From a checkpoint of a small transformer trained on Wikipedia: a variant of Adam for these matrices.
Each number is 128 + 24 x the weight over the matrix's rms, rounded and kept within 0 to 255. Layers, rows and columns count from 0. Numbers have three digits each.

# v: layer 5 attention value, 192x192, rms 0.0706, rows 64-127, columns 0-95
# o: layer 5 attention output (transposed), 192x192, rms 0.0726, rows 64-127, columns 0-95
# q: layer 5 attention query, 192x192, rms 0.0898, rows 128-132, columns 0-95
# k: layer 5 attention key, 192x192, rms 0.09, rows 128-132, columns 0-95
v64:165153133118181091155151137178131140172118133138147145159094132144140135124119110126130143152134152130108147110164134134148143083078128080128197127101116178156126145127120109092135168101107137108130125129110113086106138150088136096068076155103156149192137138124147062063194121167181142154
o64:169108149172133142117094121141132089137166111156167111137120153120114133126115100087123162133157148130162154107102118141121133113130165079139170105141129145094143197080129129084125105145128137117150085097115120144137120127174092136141089133117150116088092082116146147106121140113120072164
v65:073125111114152144137115131120133123131122131094100134154156126128105115139132097106143131112153118130112181114152083099099175120151150175110116111136163128120118107151117128113170112135113114139123115120136119135139126191147145085090157085098131100117114172102141153158138154122139166112
o65:154130155139133105112121173145118126107130109125105134158150129151155093101144111164139106119096097118152140094125144128143115103125135124135117117098165114142087146125165132105141131138076157128094119121140167143115113087092134138124134152145151150133160120121091123154112131161080109122
v66:098106070142094118083134174126187116132137165120116100132126136092118060125133198112152120128123116118133160133147126100123132104169164141127083119125139168104107120126157130101126138110169155141153153118126113116164138155143110075144159123087115127121136115165104147145133151165130172086
o66:107110104090138126134146129114134162107089138099180135143112170124144144151113138141120106171150149107137137115119107080140096122087156111138129095155153116138124162099097117132162109170113088115111181102122140105131163184128124148158120069129110120186126197141135091164104110142124099111
v67:120113133126088102175129120124100187142152106093123176131123118085164137114144183124127136127102122106195136114118132104130114109116158155086125111123096160136155109136126154116122088152136116138094191093115191118117114111165091166171141160114142177138133146130104175169064128118092124166
o67:109129129085146115156142108104137128115192161133112164137146102112133117107137110122128186104102091037105118124116150103122134190144163145104122139122103136166146100105106122073135138112107136128148120082155104114133143117102135131121145088122140099154136134151085147119139146111113127114
v68:148048078108093116132118136109101112100206130108125080139119155058101090124165113206129132171103143140098104066128122153110154141157159128133138123141069124133096131134115109121140170151079143149136137102137125098169103137122102152150134123093155135170146096114210128147132150144081129105
o68:114074132067087148112144178121095179128099160108082124172118076096096128106083152095154164141084157077128125088093129143142125125094118098194180164088131149117129129158104180134149101185158145083138128164136129102110081098102103120100147158094070141140163151155116132076107130121075191143
v69:136150078079160108080113109124149123115108144135131149121130141123114136121123161155163104165098097134122139146143134148168097107118143140138139115154137139117095119116139134130120126132169086138120081110158117158144145096132118123095130143137105113117132125118108159126178124108181161103
o69:154105148142119125129099153135152141094105113112137145130104165143123154141122128098141127162138126132155084144079145097127122088096135158162120080137168117137135145108105106144130099112173111148105145101152156134096147153132133123128130128112124146161141135113129118154115149140072117125
v70:150104112114095144126115169151105075139141135139149093128158143111115120119144115088126118131176148109112133152157114120105089093146126113139155163112164116118129152140131121108138133102111141108155161112123188079171129123109130100145143165093174157131106129136110095132165158155145159131
o70:123125117139129118103197139128140122139069120145147089117123118099109124133131144146143102152139145188166157131161124143148124128107146085091147124156124130106133132101142129116151120158141120078106133129138113105144134140134126094114099154124150112131150162124164111164125113123120138088
v71:088165126195167125179186161137109164127121125099132154122132171097121089115131131127088180171071150123131121152145137097104133116143141137132136115119134155114118130142144110114133158131118169115149179108125108134114133107131133056131118128062116195167136131151126120145124140138211126142
o71:155138145116159144136142099191116130117160141129119113168093099136123083133130098139105139131104114096143150090121090144097128146155131054100138107172158133126148152083147128113110128162067187107154107140153130104156177154170112119125116108139133076129160183152086104140121134105132074097
v72:124097123136160116144166124161154121140120119106137154134131143119136141111137095114124133121126159131147136115138122155140118120120160148094122139117082142136112106145118092132152139123105114132115124131100152142111126125117149169116098141155118091141116130132133085074132160128106128165
o72:126138152183094099141086134127116118149151135151142158149128154109129107090123110130132109133136138144089127114124159105130122132141126111134139141097125153113131173140102133136104118140117116105163106096092111159117104112118105139109138109151123146134128122114143136130141124104138141137
v73:154149106136136124144103124142115136133127112105123076111076130132174158146114118153093108090184123142109111137127111116135140114120167116094118119112142115144123173114117122149137136103088101127116110116124110164113126137120103132169138104119145150102079106150116162192101129128121125106
o73:117159120150142103114164136126117079136143116116125130109129130115175097101109157130128125129131151132125138109140129137121100139127150141150110141131122136144111120122158137144174168165125146103117103131151149100151163110116176132089146166116121126133137127144112129118113101129103109129
v74:141097137111165159103114114109127100126125138146149137112114142112140118125140130126145132141032116138138110140119157106172104145126104131148129134153104138107104124133132163134096099148149103157163116091150094143139137122120143129115104138156106145081154147151155123134060141134122118115
o74:145144133111114095148133145131115130077123134131114146105145158147129138142124122118098080120108153065082123122119131087131105139139121129162116133133136139141119129122120163176114115087124154155120161119121142145107131092094118108110112083150105125129106141148079141100138136141116129158
v75:165148121098175109167102121184112110164122131159138147120064131129185169102129129126126107143131117141122136101146122146146133083098168095123148154103088161128144162124128121110119152124067126125137116103117141129115137102112101137105079179129183125176113136139149091057195140158148139162
o75:159136148167137104151126135105147112153135132114162156138116167120148148128125138087126130153159145212138150119135122120146093123107197111154151134133129162129169168069092119156142133129166142102143107112107118117159128119119080129123111137092160135121118094111157145099136132100074106126
v76:145143125078098141108104140116110125142163103139117111135121131150157168126141160129155086092207108118175153149150098104122119095151184117101117120128180132101114158123105145141126109133097115128131139109121137153129119134117102118162104103120146093082104144129094164182077145110128126112
o76:090177129128146131119160115108101126110131111143145143113125151132163133125174162140113116145148098112119142165151171130154106123109127163114102134124116131152128094105157114135164166130128141091130128119144130093137154127098167159140144138135158147139158138115164150174155112152113101102
v77:089130118124127139132153118076114160081159117115097155126182122101130108123128188160138121149111095132136102152125120151126109155152130180144115107178100114129095090119133114178102113138173146138102134117175120183164100077131108172164131093148100106089165130105099192196089115072099096123
o77:093133120106150135152094113122102155092141132097076149128089117154116143106149164121107119103093074058093107132111150117138144140113072166104097132122120121140164072140111128149082130116137132135132150139155145127111110156130128153102158097125084127163159159135131133165145137118128149132
v78:123137127156127162103148161132117064117151100127175127101192147105121088122131124150127141136128136123110104116125102094140061127113062148100136125131103122108110158146121146147142116125157104116141145099152160088157128131084168157112120102145120112092128167123115076118152164130171126162
o78:125168186170106126111135129149113111102126119122089120139142155137118108121104130123142063132135114134173141142151131145080160137184133071121140102131157123085123144106138108152091097128110142118133139074141148174134129139127135098088099143130186132127136148124110135160115157118132115109
v79:144140121100077104142146111120099084118160101165134149123168091107144157141121140179138104118130107131136114131148131114149081125155155152071148148083108163080163123149122109152117109144115126122110149145134172173109125108063100162188086196146152102103128138137095126106113120118175120128
o79:068156147115141115131111120113107164123161098113123153156094147134153097145098158080107119121091077154134108116127156132127152132198135173121082120139107127149164083085070165196123079122138187111148119088153121110144177170103114118100145132135199135088147163143167178130133128111102104149
v80:107147117149081142160119126152125140139138137134166129140125113130107124121124181076128088138194128109146110175115104111092139135176100122107095132156131111086166157131128117143115169117069175123148146131084142090166107081103148107166138123148119091106111117110076118126117131109122108140
o80:085174105124134163082168093112130114148083096161194144078128140114097102167127151134145094121142124222126141168146188124141112165119092113080110140165130094143124113147137108156148171142147103097153143135131113085178158139131124142126113135154135124128138119128183137159119103117126144059
v81:109150130125152142140061118132201138144117137107157108126104125165076118096117084100111145121084115131118117115144103127117159136112076126145138125135149147158188166146126162075145121102123097116134117117124106142132145117132117120137122167124159128133114111084134083107158156126098121108
o81:156148178157118152141133174139131124156102147140186128150150104178195183147124136114175154123147098174117148138098094131099105125122156136151114155156141082119068165107124070147076128110098105154183097107088118138141147069157131127148109146153146155148112112103078188102128155127114126083
v82:123123101136122116116143133160161166149102151078173117150135136147108105092139112101115152166156138127113085129144126103114140096096105116171161147164135126164146123104157149081114155081131122107137145118085129100149127108143143110118115123114147165151179089111136129139152122129117135140
o82:193079107119126179123128116127129101123105148149161128107148130137107164094153114118170138129137137097145176135126131122108167164084161089132165122140127121117134173152146107066198154120130078149139118117095079122125089125165114105116110135138088097138115108135143135123103139145129136125
v83:143124137122104088116117115121139148154119132130115116137127112173121116134134101142146122152097140124095121094130142099133150145121134113120150119110123137165125146139122136089151104141161095137107129157118122097066147169144106112106160147098142165164149094118135136168136091130131151065
o83:147074117102126159094116151111136106153161156151142104143140093133160129111147086113136207121093123077156135090103094131121112110120131168138144123111110103157077140133126156074153106141117112157146138101127126118094091110141142116154142151136151121071070106115082130093117131153151099163
v84:131119092119105119120130103153125084093121115120135140124197159099096090142139095137156118166089107119128096088103115180101101133153139172128120141130118158167164097149123133110136093129170112114095148155131165157141118070107129162107161159133124112096116144125129157115117131081093127147
o84:124134112145109105155129141138165174162147135092127126116134115163149096134142150136129094141126085139114094141117130084120136115152103159102073113139105124150140113135085107155070122108117117163132124101170121146106102129121112104135152145134145136122181155148144130150130166104106169125
v85:151111115060136078098129105162162124130088144138112154148141123134154165111122136132145097113147129134126148153134122182158102105101183135108106168105125125127116095136153118109160096118119097136122100116083126137107137164157130173117089167207128070171115137144129116049168149108102135120
o85:152117129148091091127084148083120170169114116127163177154142178079132138088141105106143106131139142186102113113111173095162107087110127182140133123115116160121130152154088142160149079096144073117138128121096122152114095110111127142121141111129145184143104126119152155129149134125126155146
v86:171038144097174140083128154145115149124158128102150081120143153083093154130133101157142147162117144135124110124139135200150099164103098113164130082122101100146147113122139112098136146116137119105114088149150097101186114094123115152134175097102106147126173078088155111088195114144122113163
o86:189116141115097192114123135136139112123116133145117099123131094148128165088122139143191134104142141113162120123078121135138169118096124090151147096088137119059161136126159125089073111145178119130122104127107123127112115122187111098121104126100110150129150123155141125108139122122173145140
v87:126114134172124165120097092105086136139159125147126120122102069120123140181122092122116143139124094154097123098097158116133168187129099101127139132162071151149172160114110153135100112157132138111100133145149117118124154140103149105133177101105144141096153132088165124135150091147104121123
o87:152091141095110166157137112123140140114171153120094119096141093176130154196099137132138152117128113144152107140128111162100152166145111112137121146110117109143128108130130126090089140119150141213131126131137132112120162111109104101136114148102090109061115075150100121075128138161108125147
v88:112115139167104116154088138180120085138121133099146115137113125144103153131110132073083127116132139134120088166135151147150113120135078137140119178095136097130155130126144141135127123101104149131155118120137144134140133154168130145128137162158131147172079105136141096115194141146110130087
o88:161127102160143075132159133104128137196094142122117132122117115078131131113081124150162136115144169230120124123159096160125149126103183099111165153158128125089102133113113123164135120138167118100110130127063118131181142122134162105087129145093108120160124129121131120090136144116156169128
v89:146127127155132133156110127172126100147160100146132143112063161151150165117116152128095119097160156123185132153117110140139143139153172080101119144130136144096089140131119119152124126109043131105130144111105143156106115119128129105132083144129145103108076139133102094093087166140130121149
o89:110182125182124111144145106150137139170148131161157130130117158079113109106154128122130119125165159181108128178178167129133122154146107099120163172150107134118136134093122126175130154136133124115165115139135115158149135109113131145127120110123116106146115082132173129136129093108121107110
v90:089106093145140129093168129089163142139122147185149107077120088127183134130125139137163134119096133147096068151132104146166136144124136093102123100152089187143171161149159102141113110130128101143134116133102098128132126179119111134078108079099135088121120099157127100165097143117138121157
o90:121112124140120158138131146142108102068123142106135177146122166133159162137150163110111139132136137095146202111108139104080093115149122103143111152145147140119126127070089142136165125096103144151113151109098098130153159147107117135130171100134140122145057121152096141141154113149149117111
v91:152076177118146120101066120100058147115123101141139078150149128135131143140119086123124117074136133122130158125152147145112172140177084121136113151084181088115147149102115118090127131120134106116140053124146117117140115137154147150164137180121158161090144106105137139113126123165129155106
o91:151134107082103154133175124106078107131108114119133068098135114137135127133094113120171136108104149096097103161132118131155167080104152127163136129109115116105129086151161165088100147126162104112130114177133125108085122117142122122172109115133093122123136153123193135097150110141146133140
v92:134111159127120162144108086118067142134154119150088111119082078106145168171131076114102122134146116156090137124107137120111165170120136111114144169125084162138195168129114126122096127149076166114120135136118088121111138148125136116167138118119167113121135138115188087110131111156084112136
o92:145124129096134139160148101104108134144157146116123138112130098171144138173128138125112121080132143174112134120146126157143125143144122095147103174115089153138158101129134154105117139115136168164139114166104097098144140091093093118142136148100079116060132084172132136045169115161107133146
v93:103128113142135153105142150143181131094117136092111100104155125132102119153121171076124143078151125120156142152123110130114098136177143169161044174161175113147122115134143123136155114112125162133128148099158089141149140235160153119144133092183113074118090149145140103040147144156052131104
o93:164147153141094105126125144095127182176127135106118139166166128125168146148110102191131092117168146189104125154153108152154103107117141117126117134121152136091096150151115084166107121120100125131143155161089143126124138106080143165150110096107107157185116158104082116123123144141134174103
v94:119105106157141138121118142142125104170180133163127127129047127114099122177121121117149151158129082137119134118124160116160119127156099069116153130154118177149111148109117151114075134156161156142094142110149132104116192123086118079108158141063140144090137144115113114135181111177151180114
o94:173081155112115153159149123136159139098162128129126121105104123157135166216099142140134139171158119157169106164121106136091114171120146096153140107152163120130119130081135099093096118139168156195122148098144154102112212162112094120164092129081096101099125103156118121103095149140082089141
v95:111148058104131110122134161127168107119140145119133135136125194113112099092132190141189119153111112115150119118150110154152113064152149148144123086154148139128076088115147118126111152109155106148130114114149157140171119057121096139097114154108119118122122114137080175159109151107164151116
o95:099116116150149125121118144138149117083086094114144136137090170119113153107137169113133138181127110076129110145104142088124102127097152144141143088156164112123119139082110093156140130151144108102108153085151162133123133165150128152124140116107127138197151160109157120197092131097093117116
v96:114139114120145124103146109152180095127072153100137164117170113144106142116110149085138105143138125155111117142118108154163119106098149143150095154146120130151133100114154106139150121132120112130137098143100139119131109193156154145047139135165125084144091130157110130107214117121116144102
o96:143119127168119104131083156113142130164132124122129165145132172092126159079129102128146089108142159209146134115109157107130102070117125139120135121123135120111106178135104118133169118127140090123087142134142133166133087108141128130128143119128127143160102109089137128148114121139110158141
v97:137135127077123178146094125142103131124140102120152146151140184110092146122147121164122137160182134106125094175139128151106102101137102076156193113154172080103125104102117156133107138114084112112121108113138164130187113059105135147135098149142128147136124140101139141145092131116172132178
o97:127137105150140115099164123157153128113076074148113108107126097124059115146131150123145134129111135105139132212139168141124178155120108118113136121144142117102156078136171100164143138112146164112116103141140105153139124110135156111089097167119115123143192117184167154135141143106111139091
v98:119149126099126125142163124125092194117134130125106152166096118122162159150138151160127105135174132133148115159127145134106144124152144118138165145096152091060104125110121081179104193139085154167134109160127105174146127120136100115158107119143098127169114098157153133147128098143136125129
o98:104114100117169079126110077121121119131102080118111134106114130121112111151078124156096153126110170136101099133149147161179142099113130142129097149122142155148161090145135167131189154139158174088123137155110115097120166164116136139089147133132071148115152144144174113126162125108156135154
v99:138157132141167152132111083102101153104107122121148151125158100164096130138124069127092119164097111143125094145083135136150146185098089119158142115161115084150126139096130119161120133123126114128103079141145083173127117117128138153098137110178105132113136123108161131157139097089127091094
o99:151115114147107142124094136157106120142149134134082128098143105135120110110100117106142121087090128128132091122100147156121177115150078142141122144114123107111117125173132164127114145102164118155131118164157149144111087077152149105097133172133093142102132065114118140092122145144115157147
v100:117205104124113124167125143137119139110140124117100137140182122163106125138127125099130109166176103120169120131136085126093115122150146171120089118137162151116105141143102114144147136127134151140112174119143134169179126076107104118163135110137133086124110135104102163161132147080112107068
o100:125136143140150149100122141115125158174130102117129132134126112133148109154130164170106119142127079177136121137122124145144115143137094147073100124139141106145099120126136105150101147140121136128172129140134171098133152103127155142107128160129153167131159150094121133170084157116104116099
v101:141067114133113110118097150106116107157161141092126079113131148104149108101133158091163137079092149114122182090126131078140141114144172144116087130110108163107103132124128157090148122137156102134142140107150158079156126153147120147133161109071157174096173119127116172182118142160138151152
o101:120104150106101163116163147100129091104133149136143083127155127100100127073131123134169144138124167040154151091131116121126122142100184107162169118077119089145147140113121153065122128153117091103091132099147153125118121121089109127108121109144108097154102166116090089145088101140107122126
v102:131177113105168102162110112123169134147129128158107152110045125132177165107142152169164137129115117146100135123135116175133134114136199096086130107139126190118125118137123124161110118121108130142126118149138127161110143095134059106076078091124143091151105132118123130132055158091101121138
o102:110121115163151088145083129149162129127118113109130141154091145137156150164140210115088185171149104107091146125122126097131081133137128157107130169141128149148115113055080113178084141101097134163136121115089128139139159127101129201133157135108155136153094078106129125141114134105109088124
v103:154124181082107134088112151131113118127159126154072112156126159141138142114139162137156126087143135096123202107117141158111121129140128110144123118091165118098073072110110151136132067129187140122129152134135121121141147142163118144143100134157127123103147152121066153111105128160126135139
o103:107130090117140109091127126112153160115093097131170074089132122096084139136164140133105130158171094111125120159158124072177148135091106181120165120122084134153133075164149103131100073090124120134127151149108154164090119161128137184157092097127131117118126171140169129178145100107190100119
v104:143160130082147142168137090104113143126116116136143142100103116109205160150132129144167109147147113131145084132150123145136131110114143110109165130184101148151133154133128116184095136156058102163137119107133106130108104141105114120116091133122153136133087141142139104179074121116116136141
o104:090152132126151103135115133117092095097146131116087160153138134141169142156134159124081126102106120090111140142142151123140075103126134116111088164139129175139147105097127139146177157097122209120122134127152115121131135101087135132138149143123128124120127074115124171103170125124101127121
v105:146118089081148160092102115110131108138134141142136124102096091143118189141122145107175097150144097145106111118112139149189136117091108110137146118164096135159128135094121148168100121142149073134110068124145144117145140119112116175091160111139133111094143121103122163152181116101131144106
o105:133099149146113152128115144102148096086129111120102149097126149141113182133119164097158124146140115158166095147099163131108114106108130145165127107112142110124118136114143114105127139114206103169076136102148150132114142110116139127113137160090102147131111070115135140138115122158072158156
v106:110105120108126122151120124114126162125134113178142151140088081127142123137145156139150140125099119121147133102151137099129164128123158122107136115124125133125165132153109142103130150157094125150105164089103119093125126113147111142168160150082148129169127087118171098108156136151139122126
o106:112090173053115178141140122099118144106115156132135174178140118125149163135147100110144195149105131101150147129117092148117101133139174120158120128107156139120109133133145111101145102128114168097167123110116111092123128133097105109142141132133142149129132103121084159100153132143117147086
v107:124109123157144127090130126102152131117091156086137098131147081145106096122114155085093116103092097141122137120122148107134153164129106162160072163130120101133167138112166087129127111109157155127143125138145087153128133205189147137139157111133127129094130117145141147119171102155082124101
o107:156126108092118127194133128096110147142125187103138150099149140146169173118114107122126089099156141154113119100133089116144135095092146138144116136117121121129113155151095136129116131140147077130108156151123137098123104147151101120174121067141100105159106173090132095121137128156133150143
v108:164127163084096094186115105160084092145133124145125181149118134108160130119154183140147121184131120117102079084142148187110084123111092119125168140121080118114146075146128140149109142139113142142132146151141181127165141018101110176128107145168164152187155111093117151115133131077096097121
o108:125110097113158088100120134086166134150087123139122133112117105117105133155119180126116145137118075170129139118142126125142152184120136135079146128158090150145141071129087123183117114122166143159155129117076107112144112138126096141094114173101162120080141112107180175101114166086135143138
v109:126123107161131158107138175109165136155140136091113081125110142113169120072125155104148123090132123131146149086139102087138172075121151136130074122124128146132126137116137103110138166111112134125136141122122133120170113161145114148131130078086140136081146095142111165188093146167124115149
o109:109141126126144145141143123105112079099113142122158125116145170118129173074153151127130116134162157077129186109132110113134097143103157100154150132094117098128118151089135123113165173170101105077108125118134142121146128131145096164132145095150113106186116161110144109176099099125113106113
v110:100090137142066126156089122098088075097155113135140116090153147094130114153127195129137122104081128113142100110109135116129099138158078190092100138129105132102125123157139155145133079130145109130132127145152190097113117131110120143136161156140123154098118140146104147165082124106136153140
o110:080151126113129097116163152112139112110149113115109106156150105138141077108103114123132125088076105103113096132146144125104109155175148144104125134141114111162114059112100155179124115127116175138086174103162131146143149139088144106101148116129184106131109158156099134116112133124131143148
v111:126145145093113128138124122123151149125098120086122153136178116168138150088126151141139102090146142115151123126128095127141146098105158155123100121127135115115112112130122118145166117116122101140120119134116151161149098149149128192108099102172121081146124130130125161147094134084105092151
o111:101145128163130100107098131111113118138126115146117154136161142107119132042171121118143128107132107086110145128129178124138132097131126159114142146090111114139104126171124129129144143116114106095125111121117124160135065097131158153105159131169150155165117129092142154168139139127144146112
v112:101161107111173093141136105118150188116128151107069178160117151082102106100142195111151149162081116138134167126139136180132158122128193153154125125170123118111090070116145119115119135147154157142111127121141096167155140095185110145123116117124099122182189142104165177094164124097087108103
o112:161085114111133121157077123126136200142104130104138160151087130133090173125132115124105135139131128111077124111069113078142132132071120153132145137119153131143147136127102098144087111121137099149145132150091145119127119130139084179133132100104057134171138138125132117132140153124101132122
v113:144077133092133110147122120119073116143160124122121118102112090099160132137144192118161115114126135121121118063143124148138122144154166141110085136115084193166163127144126123131122113150125107124115175153097132184136117102146095170142144120085179137131127122118128167117150148105111129144
o113:141133132109158126167157144095135109089115132104136199135127124133165107127157157103130113154140069108149177075144155099108112129123162128131098130124098153163141099084107128140114119124155157136093126113138117093125124138084094142120154122101144105117160165140158159126146095128120122122
v114:127099134109081106148140133179121089140098142134139172152101078134194121124126163189106117135137112120121105079133149128120093113070075181073158150094085131148176094147136140155119090135147139147136176123110172132078144094089150164180090215183128152164105146145089147095173118123107129152
o114:103142135108170064151111121092148130121134142116143170115145147136151120125129135109119127140128062169114106129164124112101129148130168164133114131163109172161119117158108126160168092123149143140123130062113090134155127166101099097104124129107177116114127152141166181120122159095130122135
v115:133149152111124102147141111138138129102093116093139128120177134159154130104124119156118106083122171114152122135133099115113131123113153169125091135077151110098124125148134125117175131102109098129148101143099141151116097151152132164149110126177123119168103120159147138108077138088117092149
o115:090159126157125090098116136115105109153117122139130129156166133095136072052149099124135136094111133083104144103138153139148140090151138151120118136110106127125117131178127155146147132121101115077133105133112112152137071104130177126101158138177167157146127156110128138140137113120159154123
v116:113145162157112125143101113146112144129113105105102141160133136193079141138127076132099137099201146110159161133117118112101149122115115132103121133107176094097122122116109146109165132110129121127094114124156140131128130141150152122126141112150121146143117135116127115125114143130121132093
o116:135141127150131119090119127144134120185118115172131078108136112085125101100111094173176155092122120094119098170154112175117185131143144110129129132115121098105098132177172125086120155150120090126157098117112136160130108106123173134125108154149144138136139117104140132130118143130139117109
v117:156141158094152141164112136126100152159174101115106117126092132126155178110132124147123142134152137121137163129144109134141133105086157102130155091117160132103107139128086136137132123161074092116096124087121124115154126135131067144170112108126152125114118131101139126154122132164171129148
o117:131142159145135121077141146147143106130144103169102138145135109096124150124150115129124177119119145108171169154127131131146125143126139125144146120087146128111145130112167093090127123118119181102155108137150136149128157077120162138090111147124142142117160105143077140114135101124101116118
v118:146138156142180128100097115116128157136090136125128110151120118186177133114113069150099143070142107140107151096141146135132165126087086100169149118128158110177123137093130127113145151130152110127156081156153115166122136183154124131101118118105154130145147126113144161120165097164123146162
o118:158112126144145119171120155131124077100116120111094108130154128150141158131113103136124170122148118081140144127140085163141169098088157146168145122082112139105148137155125133093127131108141124122095100165128138149087076137145122113144115141126135126119129114099137128132116126111130103154
v119:161116150118096116092123155142162121126127124133087128167146139161086125116120143163122129123126131111139169134117131138104133163153105118153124163095164098105114120116113129114147106113133153126135149112149089122135152174153157115144087124173114118128140142097128096073162141163115123108
o119:149132122101116121108128128112135216173107148134174107135144128100107135172132107128135135136163118173120100164152100129160161112099097145141153134122114121117117127154110117156098084107139110121177144157083146153100106137139131172159063107125129135096126144132136134127131144124167124118
v120:088146109187151165154129137126111095124123119110186118076147125114133110138120130101120127136124135137134077077142122095127102093131095161123143082160108159133144154144112136142133153146135087130142142136138196083136106110114157128094188126071144149124104142147125157173143129122176154176
o120:095154156170160134152162123143138035071152118119072136118145113165121104124130117140146097136118124123155143135137126153061119130155174057109109114134167121132114144104151111087127172172119153120064128093175133123144151134121153087098157147118160089167144134109130106153091140128114133098
v121:128096160177098151148162144131103117114131105107131098104125099104152138129119103102084109102132142142122089133108102085100103148126126152130102136106106132135171160141135071148135125117076164102147156157095125121099084142131123154163172092085146140089116115170111142160118134135092077160
o121:087196111120152134171159125122092084132175139128135130107124144133151105053170144137116061088131146169095160085151126134123087122159109094114091161128094140151150111126174165146150179175078148073107119159137098101165101116136126117115165121145112099134137152162145117147144078122164137132
v122:136146124156167109138140140126166149117127123131120147116137111148159118095118077143154140190088107142162099086109111153139102136098114156119124119173085151186114149128129128151117114124150108135110185102155107157148118089133123166101066122147128120094139138091104107145123160104078091159
o122:142149136148135154174089138123117145134160182100121154107134155140138187153155179100094141149147058086101144144141105097112130140135104138098127166142123139133118149090106103150065138087123121137186120097112133144107089105132100136114131105101118127139097105092120158151124193106118105112
v123:124095107095094087121140119137150083103121151144102128151148129130114123144136168132157107098146137120140133134150149162085161134161158141132141151066142146080136072123142112107150128118130160132131123170082126138144140081116153103150130184140113091164145101132121152059155124113122141140
o123:113090077103139127121132112123132153157079093133199138128125140132110080154139124140131096169135126188114130129131149095146148118134143149118110105150119130153152101184099147156164104164138125123116131149077098107126127195106096131145118113146118137099144168147211143150113111119141149139
v124:125118115188118149122096118105116135117108114099142099089173130177082103171118058136126117123138136129132118122113100108136146145129097128138085119170158109161108176129106136139158105120127117142126112113178108100140098221144164116089177074127127142107080136121163113186122133141117153072
o124:137135135146103137084146159131102114162153166128061092145162101104170126119112103146154139093110161082149108155142101179114128086140126101126141153107137099083063144139140142098115146155116125128128133143173163163113087065122188096131132146129132136134109095089068094110117158177105152102
v125:108179155157146100143100078119081115092120105152127163103131114166139137177110080159121113115101118137151094106106128153131129182123146159103107110130129144108100132151098150152140099156146099140094086142156114175084119129132114139099144167168092102141103139134143143099117114094151119103
o125:137134140172119113121106125138128140164192118120075127156145104158172076117113074116126136106093107120104070157115144155115133089197121151124103127120134134151108098166107154141062115109126157159148108114143127168109117097092171105122163133103162155105125091105102129079106178142117133148
v126:150146152094141153121114132106106163122143103138096155129139162097119136105147186117157146135105140099148153107128118131124115138140133114130127098147134111091076082124114186122124106143140112148111126084131104127155133109150144138124101087152101134123189148109123142132071151099130097119
o126:124130138116116133092143119115112158085135108162128129125131103113087128119176126132128116137128100063128139142097142106134143170116098132117158113113124111128112086127172106145101116097111129156165142133110160144115121096123146188143116120142109116132133113139118175130157123140161104081
v127:102155086146142148172114132129112090108129103125155151093113191110096127137133129139118146156087139128158088151139127122130071102156128118138162076180164125110074127138109159156127137143135099122135127122152180141124118041091121110118160156077099179131086140147084182170113135092230159137
o127:100148143181147121123164144204162090093145090141100124172091115155109072129127117146122111160100128129137082162122150115059106138149124108125128103163193129142134102103162107153128135169112185106094138113190151123132166161130168089089133160099135094173188140156101099160098126106104122093
q128:122117089134130078127071054152107103095109111089126077129145146142080154171146166120046138107082082127105160182110124159168086117117175158123159141159081105136124136195112146041090162198131100159113129102105171104157125149180123089125138158133157160115133101092162053089139149106053113195
k128:146122129159160107109168112102141132105140098169112187108122149153149128150111129144178145129168166107118128084163091184136150169107168087121130095141180096116173122071143117187132138090138075157175131113116092169120124140111142188147065108120114105156152108096131161097131161144163084121
q129:116118186109112200162147179110140141163140104167150144136093122099145112076093107139137129127144144146120110105137149088085167086150093151121124110095134145117128117107133127161146134095134149104107130174144116127117118150078127140110146121107088089147118178179107171164126093156178164093
k129:117139116095092135154119132125118136127144144107130104144131119123121149129163100111126099153108108138111110144102156115105125097114111143140145149117079159108117164145118130104125111171130154127102115144132156103133130103128113109132146121133132153133154124120124093114130114111107151141
q130:111093186158095182159118145122147111156138115148163086132119127110152116088126113112100157135151119132148126125142148114084151125152132140120116119125110162144131118135154154119144104104145146115125129147131164131145117147101103163114152113116099105127125163134114109134114109153145136140
k130:096106101139110108152141120122116137109131154093128120110132101157136133173163106159120135155120113102113118138129115148143131142136138140115131147107088140111123158140078127117102127163133143170131122125124135108104150100102145097152139111145150187127155103070150078097133145110104106134
q131:162182066139138078081130093116118160099113168110095138105151107159130143178165161100130130120098127082126119148104097153192077164119146112150149134138113102140110147136090100104102130152136098149154139079129117102098132107155180083145109167146161172104110082102128137126116148117081103130
k131:126090146160141136109150135153159115162115120146129137142134120096127120100091139097136175103125114125130146121160138114122164139141108126131118119094140108148123083120166132128111151118146102122138126136153109145149136151120163176100132165131126110132117160146151149182117120132141160124
q132:115113103137178090094124133103120163102127127131124149122112121122144137170092151128119148111102103129146118105118135124137077122137093117101128160181098104157081146148120090099100133172110160179094144117134076114134144118190150087142107166101114141118168102152144135115144097140108133129
k132:151110091121128115150126139159117106131116115122166147083124058156089139122142094141138084136121118157148127171155108100148152144103132166153096164091153173071156128136103119123139092123144114162150109119096123124083123103114130130090153081115141106121121133127115133125146167088116122134